Each number is 128 + 24 x the weight over its row's rms, rounded and kept within 0 to 255. Layers, rows and columns count from 0. Numbers have three digits each. The size before them is the row's rms in percent of the matrix's.

# layer 8 attention query, 96x96, rms 0.191, rows 0-40, columns 0-95
110:146131137152135113165068152090128168151134110138142137163083071194151136138077115118132166117083119112112131102130148096129158151103137143126131135133113152138157095115136140141119153148147105120134135080121132116135108120132110119150119144116154128163073119149152122130130127139133189160
126:132157142109131150138126144176124107094090122124108089099184228109101096137154135129158123130149112124149098140085136114146159091131143117138117139104120121113130128153120108082130125115129135134144082194152143120109109121118127109111126112133122135114135158100102145149132144104126095094
106:092155098090160127108114139170110096087090136126148136082195161088102112122143111128147135114156099105149109128131122145126138137107121115114114162113138093131155151144134136099116153112139104105155096193138166138125076102114094145127162115112116115115136120100109144151111150109123105100
075:146133154116096087135151148153088130122169162124065113142133112120102112158097159115124176147166087136091158146154095132148074135093098111126094110147143135147131147151143135125130092114146138165135161124155167155126146127111133110100143136123148093120135187148136134149120118148147136113
080:152137177156090151126151135124210115167137135120122137171080089117104165142102149123108116155109147158151192105134118117100073110133138109125115094132124169100122148106125152148149128152111111130128124121092125124132150113114128103133145162120159132131151143171141136089125147120117144144
095:148129127139103108117128131090143153174171168093145129158088096141174118133102147109126129154122144111103119079131120109108118148126137121127149113125135157149140084110135167174120103166134166118134147095123058112150125071125158142133104146136112100165119145136127087150142101133142149140
100:076140115100133146122127131180080108089093118144136133101182154103099150121163119146129121120159132112162118137095152155112158133102094134112132184118125098125161132160106098094105148082141116095145139126160183138110125129146099107126142108146138149104148102147144147104123159119104117120
090:119148161110164143138149135158101105118082142096118145103161179073088145129119111120122129141121085132128092081108116098120176130141157101118105112082141097150106126147117115131123140114132103150150128178150123143131094135072087124144137134088142104151128132106105148151150140141167120129
104:129130119088129118140130116140124108122071124100144107153161152094151142136168140123148148086127109139134112149116082185125115089113138122105092172122147084117150147118101083095107148093138145142145092192158108118115114150119099162110117098149117123118117108132108116125171167120142143123
090:166065141146084113130154121127127151148198097120139143128086137124173102111114170147144150106104114123104139141181150121151090129117081112142135116195170154102144137106136132126127113134123131145122122122102090111117109083107144103131128101141114113096139107105119112115147103111137126141
099:101161123116151142134137122165121102078094085130124134118159180093115126144154122124162144123145101154130125091126123145172137138106120095115132161136097105115137143150138143109131130108106102146150099195152183120120141147104126134134135104114115092073117117084132110175140123111164126094
084:119120089122148160109111135107140098126142135076136096130194075110097125101103094099106119103142118137130112103140126148159144144118118117084134131120088151130131174190128138129153144072138138121111126101093172155124125075117159120115130136123105104109101106123115117136108138113130146088
098:127173154110146100104124108103158126165131149120119106124082126092124165130135147103144105111152153155125094148094161136120109122140111148137101131123163089132137125155116156105130109078107126122096171153122161125133147134117135141141175159105106113170141119123086126114131105150084101201
109:102125128174115106086166108129114152116138123149102112171129123134145114124091130119145114173119134124141138101163160105124136130109127157147149123137119165170123080129135143128111134177111150130139123118094144159128087192120154057146145162158120130150123159114158144161161121160113131151
115:149115130119133123121125142119118145132166133105140143129090122106087136121141128121150122117101162153096108147137109109150133178095098105174110107113093152115086181129109192111161143167136152103153148144091127142127157120140189137109089118132139115151121136095137149154175118123153142170
107:141112105161106114120136139114124116192140151148095073150150122142110167131123122139141095093111066141102148105153112070138158167133106140093135166162138092134125131085116146112138122155142103161170124113121117138134124147131155167079137138127113138122143115095116143097158147136106111145
100:137118121106111124126116098137155096110103135094086124102162178133139099151105174156161137133155159146116136115135153113174126152102104077107166126146110111121139168161110146135135112122110170129109130138145109112150189106143129106131152143109120152113168160097082163114150145115155156123
100:173111153086103108156085114152127141121125180087100108133121136099115124091160122100138143076111138142140157120123108129162102142118083128084105102151113125109136097119115125139097084126165145131127126149121090128071149144121111098130114156145130148134104136108128148097128163122080161149
104:103154107129127180103139128075148154117122136131137107134128113101138135135100141116124168127130134152074148127125135139076106133147154126139118152165126158132123091175090132139169124134123122139175138117124095114127146135081117166146112124110095126204119150120172136090134074111136125121
101:136119114140127167121133110110115131120168121186124119122115162138091113151118097145118120085109088073118113095098098147121149112144154144162130146122124169105171141164111144142121108127144106118126142145151091086107147164134090156143114172120139174146149195120143139115136143139127112162
104:121173125143202141150140112123114085134134161114105152119139086119107116154127169129134141152106137125134078155055099146127134137137146160124159152154127155124123117116063139135115140117123121107109122123167119119157136173144130133142126165118140110121132152120131114064123107080125149139
108:110151150125157162092076132127110140101125079159109111130137071122093130133156118124121154127111116135117137154147092115134145138162128136090135106107144135124120179115113141129118113144157153159140149114141132115134138125155108142104152114183083140103133111115142213137115115151086084146
094:173143130137135157128164096096131121129131119129100140130101088163138139132128149128119103121117122128159130081083137083120114159200091107158156145159135133169116130141155123165130140135120141136148128177077098164112150142126129138104094127131124100142122158177131154083124122154149154127
115:130144138156110127128108111176115099100084140127130160082138134095157114138152135145115132119192068150126148151193120089143118143128152140123132091132122119144115155118120121113128119119118138159139102144134080195116159138122131145086145137142155103129138129153155158140147121068139122135
113:139160130138101133139113121160139138133108112098126088122120132109097120095153136135154148104142117116090123099105160133176184060099160115094099134132133119104170174096152117108115132162112140146160090157114107112158180171126161094122142106131137105099125119157128129108135143124139146137
105:114132120157111108134123126146133154098170115115133117099125146111137103156173129185127094145158098138115142143131125088073121080152127103141138114147072099099104141093133134123105110111054142130090129128120146129137131139132100104121091117164123156112120100114092109122124163146099172115
104:150134116103130121143136129137098122109113107125121149127115124093153158148119117138178145145072079150111129144148125136097136124111145154106103120126118146142114115140145156114128107096135130186111042121088143124081140109126119155057146143084121122128146147125074150154133140104138133116
100:165138113110094112110126130132152120105112163137138145105126130116141171134132141115146144111186144127196164136139086098100127128090123132155105151101106168172143147117105116129084159107131159097130103178113102122146128115152128161081185118160114124137142123116138099110136112161121147124
115:141140146145163121112139150131180107134121177156147065120139091131123139131117155126122113103170096114142124135111151146146107137156077117158058083140113152147149146122089099114129106162108108155117139141141124111096093120126135144121140117102142105119073158108164127102130110149140111161
096:147165146139097111118128147149144162108122179107134128125141144091146113127090163135108116137104084136120112124129112165159129155116130151133155137103133117130127181115154125156159119082190136091121122124098157122114122083150097081157088124162141122136104120145139072114154124117094111101
110:152124078125117103125142129183133156163109141121145072094128106143092127153132140130094137125132116123139159126116114180106093161131137116139146137112157196119138114147107174114181099135140110136147131108125141087121131140158118107153159142169130132146136127177097099164120100128161120123
100:080123132190144140150148128124138152134139115126137123115165146164106133122141165078147155144142123166118120135134154126144138125161104142130126178127113137100168167111117109137112129153133121159096115150117108140121089134105141128160103122128143178190154124105097152101143149090120063109
075:159121133144102159146111151109097114176105132124122116096115123143118172202146089148128127122115158094149132130144152145152159130154152138163140101093147090127138127154130130119162136096163122138127137082178152164132129114128120070161151131134134121138090151103166150124145149160125150138
068:142123076091119127148155145085101113159108130123070108135100118143123136113128136131138075126124135124143176101148161128095129109138113140096139166122137074126116163167083105130136124150102167104152141160154155108148125129127109119125121126161112136122160114138151157117111075170146108089
075:126119118125097113133166117111095112124159135118200104130106115176146106164101127111149091119118125157105118130131132139147103164102126176168121155154094142090166109163127123112119096101108120142104131141120111134112145148143155187127126137120128156090111109125138098105152093122165178148
091:102120154149157113105098154189106110101135119140100182123159132074154149100150114136110151162094106145165108068094141104113135132148113087117086126121137144164121118122135161130121128164145101146141179090134139127135106160110098113146114154114098126157140158111148123131122128125130101120
105:153122116092102162121134114114135138120101133082178088129116129130129102112120091100126096133114107111118079136136129139144095117117112134106146116123104120101137108130112132167090161084156139176105148113142145117095110109181088176091112140173127107077147140150126119114140127087127094136
082:113122137164160123139118153120111115149130137105144159085177140180089112166164129139118098133105087132077135141139096109125153106115148161140121115119100158118137122127116135163126076152126128129106127159144089081135098083115157100110153157132122098125133169135169122099131130109175121133
117:108148152175148136136135149138083122137139126159120145106130151135109133149124126178168152113095104098099081141144091115107146156126144157153096139118134132148132128096137126098133111157121119103147104181137102126139094124063127083147153145108115160145112133091104155179076136121123117128
095:118170167159157171122106139163150089152103102124084133120106163088157110129109186148128154128140107112103128131120117124125152148154125110140125090139138127153074150120128132125143107172069129099141102130127097127162173110097121111089131159123124137178125130125154112144123140129117103154
094:133140151174142135124105147125123155146137131162092104103147118146115109150112155148112137101144099096075108143122104122116169204154146120135130128117145178150145135147138121140157107122145102147147149067131104112093131085082115122109101151132132128148108157134145128146098114195125130128
# layer 8 attention key, 96x96, rms 0.204, rows 0-39, columns 0-95
093:162120066090151139154141158102113079162164140154119128138119114147131168096148108113099108146135107102098146142155130158087122117153117105131149133140150111113113152132093138137130112125138114144119174072162120158133118128155106173088157138083113135140136132123140102153129111099107085160
071:127169138137125112115158137151115111119160131106147130153083092145150125131131139132157137159093071116098098116148104119123122125137159160152117098137141145167153085113118112156119153138145129103127111077154105109186137092100145127168132168165166113121166087123128120138134139118164166146
084:105135183140085109132108126125165114106122107145121108163123168139159113144129187111143110098093119121104076104154098081147101133088137131116127070152110173117132141120129141134152137135124164118167093142128087109133104100114150103149115139141129124160134138107154131152129091103164113109
067:081156121139172132128109169131099150137168112089130060121174135096129137108141107159178103112101106133129129109118155141143103127144120120139127106143105132123088124101105139113138121121122139150111099088162148105129091126127105133104115115094090117165151120080128170084151110161137140114
086:137144158135163131126084114129155104147169109122132152104093092100144119071118114124126130150167150131129152166161132161097159140131117131121147157134141153141096155165128103155118128084138105119123120131159153178113137110134101121087167093080128176143139133153130090103117144113092110119
089:103176108154136135127054127135094119142163155134116140077162067150128162180138152149134163151147109124144142135126158130111161106133125135143129121139120157141118162121136119136116086159133083124123135108131151104130143130133162129095111120053102087157128118129154122122133133134118100124
094:105173144149129134136084101140144122136150157112142134147149114139099112158112119113096132111135113180132084074099085131103165128103106119139126098116149156098190104146165137172113120108110129103122115138077148126166148138142158131145137125160151119145113131106140149167130140151142157171
099:146156132103115159107130155135112135088115127138130139069128159135114168157167100149123156145095127118093136115119122106161126136142134115167131091098103109168130144053158139091145077132129158135141139128126096138121158138110158108135124146136148155087095108127128168163120145173120151126
098:141121071165122112180092132138077116149118141084110162128154090153107117118155129133158104136168103155161181106148154133102119136138129124132137097150152092114134148095100134173128115108166110134097096111153135123159138147107115168117156160112145126105082129115128105100141122133136138131
096:100140171120144104127101139127102147150134139099131127069118117165155098113144096126092088186077119137118176140143131136178123157146099107128097128126139089120125115080132154113130134118175155097132068162110127121092125129116128123094121153156115122102109125133112126147153130110133095134
095:103158078114163102154132094167133115166132118176110078166100121170151144174113104112122133115154142116142127165114108116122146142143139142137128167134149135129130137160112134142121176132147121111128189128172156134109134136148106142119085105141099144108171140161138127098136119119119075144
122:146129144139120116102071131081118121169184144145154139069167082146114155119136110123127126157118115116114179103153146134166117173144127117137108154132110152155134159123142134097144113111124115146151145102145147129130135122143074150082144108057107132139155128099122136158133133127127126110
101:121140101139131145100124153100153111126154178114080160148151114140142123119130135145080085122117147137062151164121157168124144123149077129133147158128139152168110125105116151146119128122109152129117144146154132173137155101153129111095138156120139113135073101134133100098108152142073138099
104:101080140154109133145085114153128148090150112142130109094124140144122134163088152152083128149122120100162098143131133110098161152155129144138138123116125146119163137126170169081115113074095157139167156150087128146141133148138125097103166134109147132114129161136118148135072168133130145153
097:137116155120100139174111059103105138169109128155120122133132167104150124143174105140130109083117136130113135158097091102125110156112123100116146137120114147117092159094112136179136164096173094156129149095148130128121172167131130124113124096126156148131114121106125125126168124133084096145
111:123146094101127124125138174160087110121119095138113110150099181120128153136128159162130158100141114176104076074168107113140123129157095171138116158125126145129096159088115155121119140142109138109133123111126161106145140114107119158119137121119114095144141142078114165115145183115140109154
098:168169123160138069161124102113129160165144122079120157142117137093107095116110102121143133168135112172114117130140098127110092185125141156156131137101139146141112146124137137147158123112108109144138116109096126125115141110128135156130159122168114149156108146095128068173108163144105115093
096:162176141118126115128161136171109098157130111093111151151141120120154110102134146193150110155104134153093112125170110129110125165110146156130193132155133095108140113151138150131125065124138132154108107108147167118098139151149072127131143115149157155102132133146112149149163120133124117120
096:129126113088087116113147108092122132097117142175154135122136140162152103112063087131136139106093160163154124106138122089159159094127145152166128132152154108157101087157126127137150135172144113112108171135141121145147091133105134094126171102136102153143120108123107112101138142150087131140
101:147099121099092135061137164125105141135112133099134124160084125130092158114106114112149135136125149140139088138163093146114135128139104130133145178145164137108113103108121105164125096116107073151120107083121113141108106090117139102078121171119127184136108130156139113121122129144170118113
098:114143131124126133107096125137157117120136146126111146155084089123129176106118077131134150154104142181141102129143135107123147095118145119122096086128130123106073156123154150131094098182141100180131146114115157112062104113118142119120187135114142138109104096127119099105099143141119141128
106:143134164111124122132111126110124122108122127128136193101162171115165121116121170112108150116121091105126137131127081106123165123120115131135130131072127111132077110143140106101093143138152108107170101106132130123127142087156103134106174146058161160144143152109118155088143121144111115158
093:158123102124174139153146075145155102072125160121118124125135098154148131133135125091152084092135129128130110105133080127179117127105100123138108096142114141118149171180144098129125099110121184151122087156119106146134144156111114133104133144156115157152125104138093118150120111176113138145
101:147157172126113103137088096166136118132104115115156146085113158142160099088103151119148137085122097100108131108116091128172093111137182099125119139146138111161098155140126149139089084105092089150149098161112139147132152144111119125121136137109139110106128105101139091130132145098135156165
107:128125154158114141167123098104164123122190100114128142100128144099142120141104135156155137142115126110117142142170094101106119135121121163099144158135077104137151109101132143145109109164087132140099076128145139128143101141092152144116141161128122113168151146170073089160131123084121098123
101:185128169147145143130112095146136126112127108086085153104127099143098105153153146110130122089139154094166130132069137122132132117070136156141148137119158111147120162146075127084127150136099102088153087128151156125114129129149163141137088128165124134110112151128136134127112167124146139148
107:096158151157146129169119130134125134131136131143113118112147168161101087138129136123174127126143140168089189143107109137117116150059170104133128097119174166120126130112122135139100092134118108086120127152132157125111143140089130142087168159110123131128103138103102154142145096116143176136
091:099125143096122104169173101116087094121157146131099124096164131124147121110132148111133133109142090164100146099128139180064145084112168145102132158154148174108182153120129131147139116139154124147144131162111094108115124112094189136134118151124150141123111113147133131110129151135142133118
114:184147126129104073163123148168147119144122134156101104147111115130138145163127092153101121117107158125090123124134104139171164139164110136143112083114125134168129099083155114112111139131080104166116132184118142120126138106132113096118131133137124139128126132094078149094154175130151144148
099:161112111149122060101129113097153135088133136181141095131128106153138132142137139137135133111124096142146093106152146142141117158118111147087170078136144134143116127167137127115115157104171082127136166106131194146134102120121137131097121111161118118161127122136129144116147099091142099078
111:154095131127127099134132168144083118154114124203149182146140137137147136132134101141130120115119120119150109159156149139123163142100120129162131113122123172140145159148158132185135162172130115135106138111091138152134113137108107096102112152180120077128118160142099144133112112091120138170
098:137139091090119134142159154122145072106100082115156129164102096182113116130153117135094098138135127143109114177131129115135120104144170153136128153116098121140124099141119105114134121129146122077163163095117171125147120169124136148097158134144116109130164077103101108166125149113127097118
067:149141115103169107138123086125158147109171170135101107107169137179128149085133147139174151123150135156126130140111126125129130150127096100092140190149126115115141136125136171149104161164144152113114158175117138126160093095124143104119112121107136151148112136144091099164131153084143131137
072:151130125149105134108102162156077155155142131136175122151135167090109097159138086122130160112121101132132107097076118131107153130148116109141135130130141180155141118145097163132137162128182117137132100102140137133155086152144126155153142130116093120125121125147141165187153114147103165154
082:133144107107180186153181132128129139161128125125138094153113155106132095111130129162108152109147121076145129184172126152159113096125129156108132114110104128174113138173095132125141148093147130079133154101127103105151100127129112122089116121122133130140132140180120087104117150127138105123
100:146109100131109103140124144127170130136133138151161074140123098142130145118121173120122101125148146122084148147165129101127125136117133148116111165140080122123122141131186070152100113104105128137105102121128099099090143110132162135139115097115167117073133085124098110133121120166157171169
093:137123118129140135156166151137098081115118141143078098109132163138125095154123161133110113103115108118100154117147114120154085090129135159079129122165142163133155142131120114106129131123090094094111104181141111118133159137068162129128147135104138126149152138172116091185123141133137120093
080:151140105104142157158123110130106076120109161129168111151170157106117109128074118157136140138116121082114144132169141123118162101135108142129139136105068142138110160108145152121133133098125137106138156140120117118174141131184162153091141128088169106107135113125080108130132125119108128079
108:125141162122079131151070105132155147152177139093112181092122100121129130146154106143128173130129084138149133125140109118108146142097127096126079103120114129174120099114163161115138099168099115146135112146128111120135093140152130143122122128103113094103085112121114173115123154121143113174
093:114132120127112148123158144138132134130117153117167134168151128155112134121122146123104096109139079086155069110135101130092083101142135114141096140093105134088155119105080144136123181128109148129122131141124142140139129110150087139110073158154147131106164152181135150129090142108170149115
# layer 8 attention value, 96x96, rms 0.263, rows 0-31, columns 0-95
070:096136115139100078131135100150110158149150114157146130119123155126160139099114150134162079130147150110067124135117120150140185127171155156123104155169131152092145092131146109121139131151122137169149088133161147115146101118175104134120131130115150164147128089066137117136125153129127142141
080:094131119184142120177101162152138118130130120137122124123115134110136101110144152113112156103133125164134137141124155104135086149126143102113070113111110172129147125123104112117135168081158152165160115132119124102158137126140100103152099085127149199129112122178097140104113138113120161093
074:109118155136147173146102087134134127146144097165123119126148082148152156155123121122122104135116152132147131112170119133104155145158147116167132117122123131097122128100128157120119095171143136155092104168123071101164116169165113091130138138122114140112148162097123158164088097104114090090
071:153130098144132103139140127140170094134139100122145157152154167161129095139132107166167142107150131109088135087149110136112110112136142150085172172140110129120067129104090138131117138150102144146154146095134118079143105158161122137123122107102125181158146165105127096094121112108131141132
076:077137183138118177146119149123143165130097104083114145133133113136148095142134147103139121111148149142181126096134145160146189125160141144132127124082143135121141141110087105108084164143131092142109123153147134136103136120189104115137122125143159161122106136137098101127110115145102108096
079:111135140109130153122115119157134161146122136109098138161128143137173144151170119149169115134150170088100121102158131118124155117121154155116096087127136142140134116092181129131128130109127120167100091173138099129104125099107118092104136192160108167080106099141118107133136166136122100111
075:103115094115123125157119105152087156162071147098146140134085093167153143108111124099107094124127151145127138089117128135131138103150139135149099173127115176126158169142137111127117155124086142115111163140158116116156118153118140105111128136151142124147156120140108103191125169172093106137
080:076141104137175104175136136127139129132128140053117120096137116153109138138122128146096120124182127134126097122088125133129097111153152178093121126100125194189141128130175142110145125128138102131120136149132120076142109135150143145109138113122129174123111148111118146109146109123108147158
066:131191091136117099134134121149103083150116133115147094121117105126121158133155124123128148124105107133143094122168059128136133127103122127114178189128124123110092135104120108139126108132118180128133176144172130136058112120129112120114149135101153136131127148142131115112174132159156099141
063:189152172112126131106144128173106095108100127151077154124126085140116156149097116118105085103146138149057107103121144147088098125120088105126128127131107138116088152137124129130113120106113148149118138131112159150124131117136149153177170121156118157097148118115150115092144133085139135129
074:131072103099104092131144126148147115101144118132093139103136137122121137125157106116168086127137156096151136111139114104151145136141183148112102141109130171162139137143123141167137107164136169156159106156120111112164108109162116146162140100065152119145093136140143149140129153109068128123
065:139164129118147131132099174103087077102141118154122132109136165148116127099102112136131142097119128151111081092142167140129141116145155128094137148130099168141120147127158151131151095126121156108155152116117145161119091123088167107125141172068125164103139139086122108127095144081120126109
066:133121143130117141107115132118168171149142148127140116118138093149097127112144150106152088120163119119093085081126108172119152105139114151155116157141107152142105140177107138138169154108109112158151102145115094135158140095137149130093123078145174146133140133111138145168096151178165102125
085:068151124124116134172130183137103166163129121130116132105125119142145096127124139125123105147136161169118097138138132140083128093127169160131110118089127185116151100115136142130162164144100151129093117159075123079162090146124142131104146135148137150156124117150131142154156111141112134089
078:183097127127139103130160144175141146110154083148148134148102142101108156087112143136100112134156122160163117185168152125161152108133118096111122083121117145131136158108108126110165133126139135131119148133078136146134150143140165135109094062151066109118116125125114107145129137125121139136
085:114134100141127135130145134111141126140156124138105155138113115129134146082134143103106143137103166120079097116119137142096126119091129157133074091105078158125149101101136095125120109215145085166131080112148134109132121106124132144159135150154143113175101150102139108120139128138128095094
076:137144118088135077118138105100124129074108115154131133137158138117135146132191152135128107102145151144062139119120129125165134113143152146076104115114091143123129145145138109113170104125132148137100144126109114106152137150174105124113111105080131159155121118110134151144169161113121160071
086:158099143110102187161131122114164163095171156125119117121175119141148147122152147117105103146138125115174126127131135069143118097124110086177134130131135122102136158141115112154118175107106139124100115128107131176135123100138127063148151136166107096116166129124095125154118138148139119133
071:104129131141090103145124104156143155132122100108121122146148114105137112112164156124164132125135173142128139124126129160136113130102172091163118070128114159158121108175122129119186123151120135157156125090102188137144117144132119126157083096124141139165117127132111108164114075156140139084
068:157145142154123140140177172103127196179108090144146116130115172144134153150132134119126116102106164132159155122134113136134134132088132091092119144127134157110157137132156093118126139068086167084131166098104159125140107156106097144141136089124119131130131107145107133106123130095144134125
079:137108146155127126119116125089136105111136177137129151120091122122154147122139155132123085107162116142138124130126132165133164139128086066092172123128192094104122116116111106139132134069153141156098131121111140134145135157117126122151099135132143097161151148132144131077158146099130076170
070:115082084142117118126097121119104145126093170145147098111151097139118139121169173112138142114135163129152125131134156138140158101149088166136113122127115175105105152143125130125210159103153139111110131089173161139143081144152104157123132123131093130120153093125132125112121133115142151164
073:106130089104149088112138132147116130121151086123175163129091113093090125117134146133082116129146130119121089110148107120139138164116124161119144169105126098157076131136109166163088107122084126063105155092149169132103121165110108138144127158146162136125125129140147142107105117121130154127
073:120119155069110107118116090155132088121099119155141132094088092138144133123165079144136141132111125120112102121133096115141121118124129111150160189155149109115143093108117095093113120146108085095163147088152141183134140135108154153116130117103109128137149143149112122090113132103180127153
069:113098104129121151140166128139086132146142114155139116131143116143089110134157112117088123147156145116132142130162163164166102167092134137139102118138156110123165165119140108159136098130102192165147159099139114169112110119111165120148142194160114145119126116149109131133083134160106108116
070:106155092123136146149102110142140155098137145139115179108128140134107178161103120122196151128162114139144113100067081150138114108161121178151085153100103111129135119069107089149136092125139157112109150119129120101110114122145128135108127114131146128132081129143117132140092139125129118101
075:154117171124114096131122104144171128162164109123095124125107132108123082149112151108136126128102157183144146137139166146078078111148137124114111125120138158130112092128134134152097114108156123103094085147148133130139101121160124124147111108147136099143122128111069194133151100152092119104
071:110134112118155056152129137167127160157153150107125157139116123135113130147131106110132148147127169102134159130127144135071143129138164159073088128141153151129126144115120124127118109168160137113099156154131102116126104126150137119149105143187148140159147125115145140119102164122102141052
069:143156119155146144130107174123119136125122118139132145133174086151159103148141097148103141119146146104165098136128136117103125091136112141141139130151129117148117082155124138117162121151157103159129089100135113158162127145125147067149102170164152067134070159120121122167108114114095128111
075:116101141124155207103098116153128159091143177129152089148084114086130132137106143147078145131116120142126121102140144101143169125098160134154117130116139137106131110141122079135094129160148121172115102128107129140134143123124108105124115092128114106180185122135114156120105142127086130134
077:107108159093136109144121089141119181143123117153136124098162113114159089114146165135131162136141122163179133129122120088175111131130116152071116116156150133144126144131109171129130111144112177136134103089109120101145140122144142128162130097095119155132111142115111102110118151186145178157
077:127088134098159139150121153145129183135094148117099113144103121093125125112112165126133126085172146104118136166122154134167133153155132152114077124157143144107186120170118116111163121117123183094127112152134118110119097128161117128139108111140120170140111116177117109175140130159137141109
# layer 8 attention output (transposed), 96x96, rms 0.26, rows 0-31, columns 0-95
069:107115140098102118169133140163120089080142158099127134141132117135098153146109090130127138137102131153140154150146114162125097132136150089137122165078148144183117168156105128149109087132124135097187146118108117116080123134105105115151132134131136142134172086128128125164147077144127106110
089:156122119136133137118090163151145130130123134092157115114137178124115139147074108104085159097122078138113135104147134111135093132086149130159165144124168133126199181142145137105136122122122156093138133142139131118091137129134136128124112137165135104171124136096094147128103152084154095139
087:145134123077107127085126149116173145117113148123180119077123150084146100141180128163141149149108118142108108147095131122128143141085146101108112152157150119144141132125105129076136086112152085130111176140141141129094139115155160161111120099150147117137104117146120113125141132143085159158
081:122114141074078105113138165095127115091118171095115132170136110127140163111116139084122094126098085104104118155166126130134117116175132155128141135137148103163152125138153095112111145097165145131111079134118130165081131100112118105141145138158139095150127159139163134167125102129118118107
081:099114102089127116177102100077137123165134121148166159131121152101094114131134137129136126140103150140084166135101149120150111108103178146125146168133137093114124101125151127103149097066147129097110097130138125112122124109073154129120149140092110106101094132138161136114145119076135110147
085:129137122095140101159116127124122184131182116094150154087095126123112136115126140105128126156125097108142135147139121119165146100127144105119144200109091156173115156141128136128118131143109129104104182127056113132165176153124116126141143118114133133122177124145098152135157141127103155120
082:156147129119131163132021112155154142139140166126123129088137127130125122136142120124146152057130197133141139144150125106125125158149105143092101138147133072115112115123143113141118105122151129118147157152133120127089136155150152094145144119151110131175097120134121128109130117148117153110
085:180078163131100151153083143141136140145141096128127144142131146136084122121168176127121110115094116126105120140153109156173123143126093167129135120098166127101147160120121111096149101122146147117097120129115109123076150128108096132129125127141131152080093105146086172161122123080121115136
076:132107110111124160148078168118106141090142146110113151169114117133145113158116161123123090118132205132068170138148164114102114111127121155133116146115094133155129126104131128137124177129139170135124139080117088119135129140161148083099135142170119142142133103115152142142104139148112136165
078:131114052107120105123132192118172126126137145135157091125087090112164110092140107144168153093113119118112132094137153146147158137104122122171101152123111153128123130148139139136168183127119133131164129156119094126138163117092101142117144105139147121121154156134114150147109093141128166107
074:124154160122136109102135132145144132126141180148143138133144150091121089124152164086108162166118104106111121130124123175131113123111106120133128099126135162112119125109122141070108131095132096088111132125094137111070128132128091063114106128129155142105154109114135146162150117136150066086
077:134120115113088097087152140149132145143125095147097135132078118084135132150112114129109160093123115119127148145138084134140074145101115118100076123092109104101138140132103103115133144142123154177101155105167142129093182115099115150125147121116170103152147134113115154173149148123152157150
074:113151104087134128170144118126088112142096129117143138138117117128145160136111106096139181111074122113141115177075111092143137154159135114075110120126145146140126170113128161120090080150138116124126112128125119091081140111112134094145100160145118133095086102121158091142146139111126154118
095:144131145140136127106112083097148125110118136119101142133129164102120082140121104133120169140106107122100098132142129146195103158140088151112125179118125071132101159113148079132114076121131111107128141102144117144067156135138133108137107131171095146113114115095125099104123146093143114109
081:098125137139140162159142154121104152143123106132128111113171163123145123157139120167162169143123108105121070123086079089157119146146131194178103143137137144112145114134153137151124137098122120134140136109170133140104110100095090157152130124138131141140140101109147164131087169145151098137
082:159091127140112118152101140145120130112140134139120151116121085138142100117112083176129096191109099125115179153181131139143120136153133092154109166129127153150119091097108131105125100149100128154167113117093129133070106131111141136157145104096119151145122083139117114175141124097137119135
076:118144128132090102141159145161115154160174135123144123109126135159123108151096144161137127140127122123154143108132094140103151095177074149158151156072167132184161115135162117091134125102139155123113123111115123109093114138057137123152156140142130129094154131112106134114134142139162112150
084:063166111113141135125078149118125100138100125156150096132163113065129116145124111162136147130163124123132143148098110104122179105130143099088142096159137113148113128119128133142118144141133098109124119123123153161146139153136125197103104128104147096088140086144136119083141126143083142141
090:126110141135140139080143145119101125148111145103144140121112174130162154116117108116094125068129092159128143140145113061099133133091124135148103205110123121101119120071117130099104104076153138105113125146147119135108099093152108145148137103079104135115103122134125114139143101112143128127
080:111143105139144112082111098155135115094139124119138075103131148106082127112105129139126149113146126138128130126136129123166096167143098197145149113127144097165150120150102115148158163104127121161132148124115105127146118097121171118138121142120131161211134127102187156128152131100120122150
087:086128106104112149104144100105127154153138110171133109132112151161078113109094065145111092150128160154119131100079137060142152129111144121117119085167119137118133124111153148146139158144120158110147139096118146159104152096104157107104114147113099140118104150117126120137097145156129151101
078:119089140096108101152127097170143084138138071132124128154138154150145103151110109172113101098134142135153114120149085122100087149153155121098144115133156124114164112126148099101099153114120130149139139140142132133086192152106126070148097125119137115130134153146142134114159133133111074105
082:174135126133121122079082090130138098150127171106066146162114149159127114113163147157163134122111121130134152122110091106144108095142118118133134104124100128106126126115132107129138145082169128139147095114088116108141121103121090110080159118092083074120121132111128158134109122150115091113
081:139129106130122159103104175099133126152125144107100144145129098099115141106089171109087126118110147187120137136099121150076131139144127120081122082107119105134121094134155116169117137137130147152123163145174125119151151076124108120160124088127103147089159103123132086158150110159118142112
074:124130120145118138153112112126108134099108159133105139137118159091152137088143064092130158140128144100087122131140108142108135127157100137139124104149128149106137107115131118149138117136185136141128194137155141110102145109144150176193099102127145073159139109117140111125186153153147132128
083:142135134104152138140133155112136089172112100080111100140142088137128088083169151093132097134121124130103140178150104168123117167076096121152139122135146096163127174159124189102120122114140138123117142140140126113124127118125123131119123138124111126126099080108160118149130132158096084162
076:139102072113189136107151145060081119095089113166095123092155108136100114128104105142119130203129112128132109115161106108106122118105115156117135140117177142102149135155116106082146114162145118102154111127156153131107120152161120132127123125106116127131117140112129146129094127104129119130
078:149100148119135164113101112124114083146139133121113112099119121146128128108158105139131112204124090116151095089125124154161147149127094117107116138177159113143139138110156098089124117114152141118127143100156107097110140180093075091152183147137117107169125120121124138139141149130112122160
081:123138133111097107088114136104179101126142138165100119116113148106133118141129145153141133142101101099116165144101142081145160128105145129129116131131167127126102143103120148126090120184132096111125097149136125118144091175169141179106119107103117142172127157104119095105176138182096137128
078:105150094112159117113130141157153169151146113180101177113132134168125165125151112149139129125137089135114156136084166116141152116091170100142115129153115108126145093165151131143142092145128114132115141116141148116161127116143149113181121146178121117089124137115095134166108103116184108148
082:150124101147093109109128136127137148117153131109145155090161140157090132178141114116096145120135124120160131098145134152089140152097155146162151125093126103092149155112168084141117152106156112128092116128136142128130114111141120147111160143151158103089102097126118125158199121101106071114
086:071187116168113131147118103167137093127121120089144141083101138154138149118134130121118145109132142149131138098087051167128119158075114131136166149122153150121129177137163131144118116134134105125142112132158147136151132118129160136140126087129149143165153137115130158114160136085116114147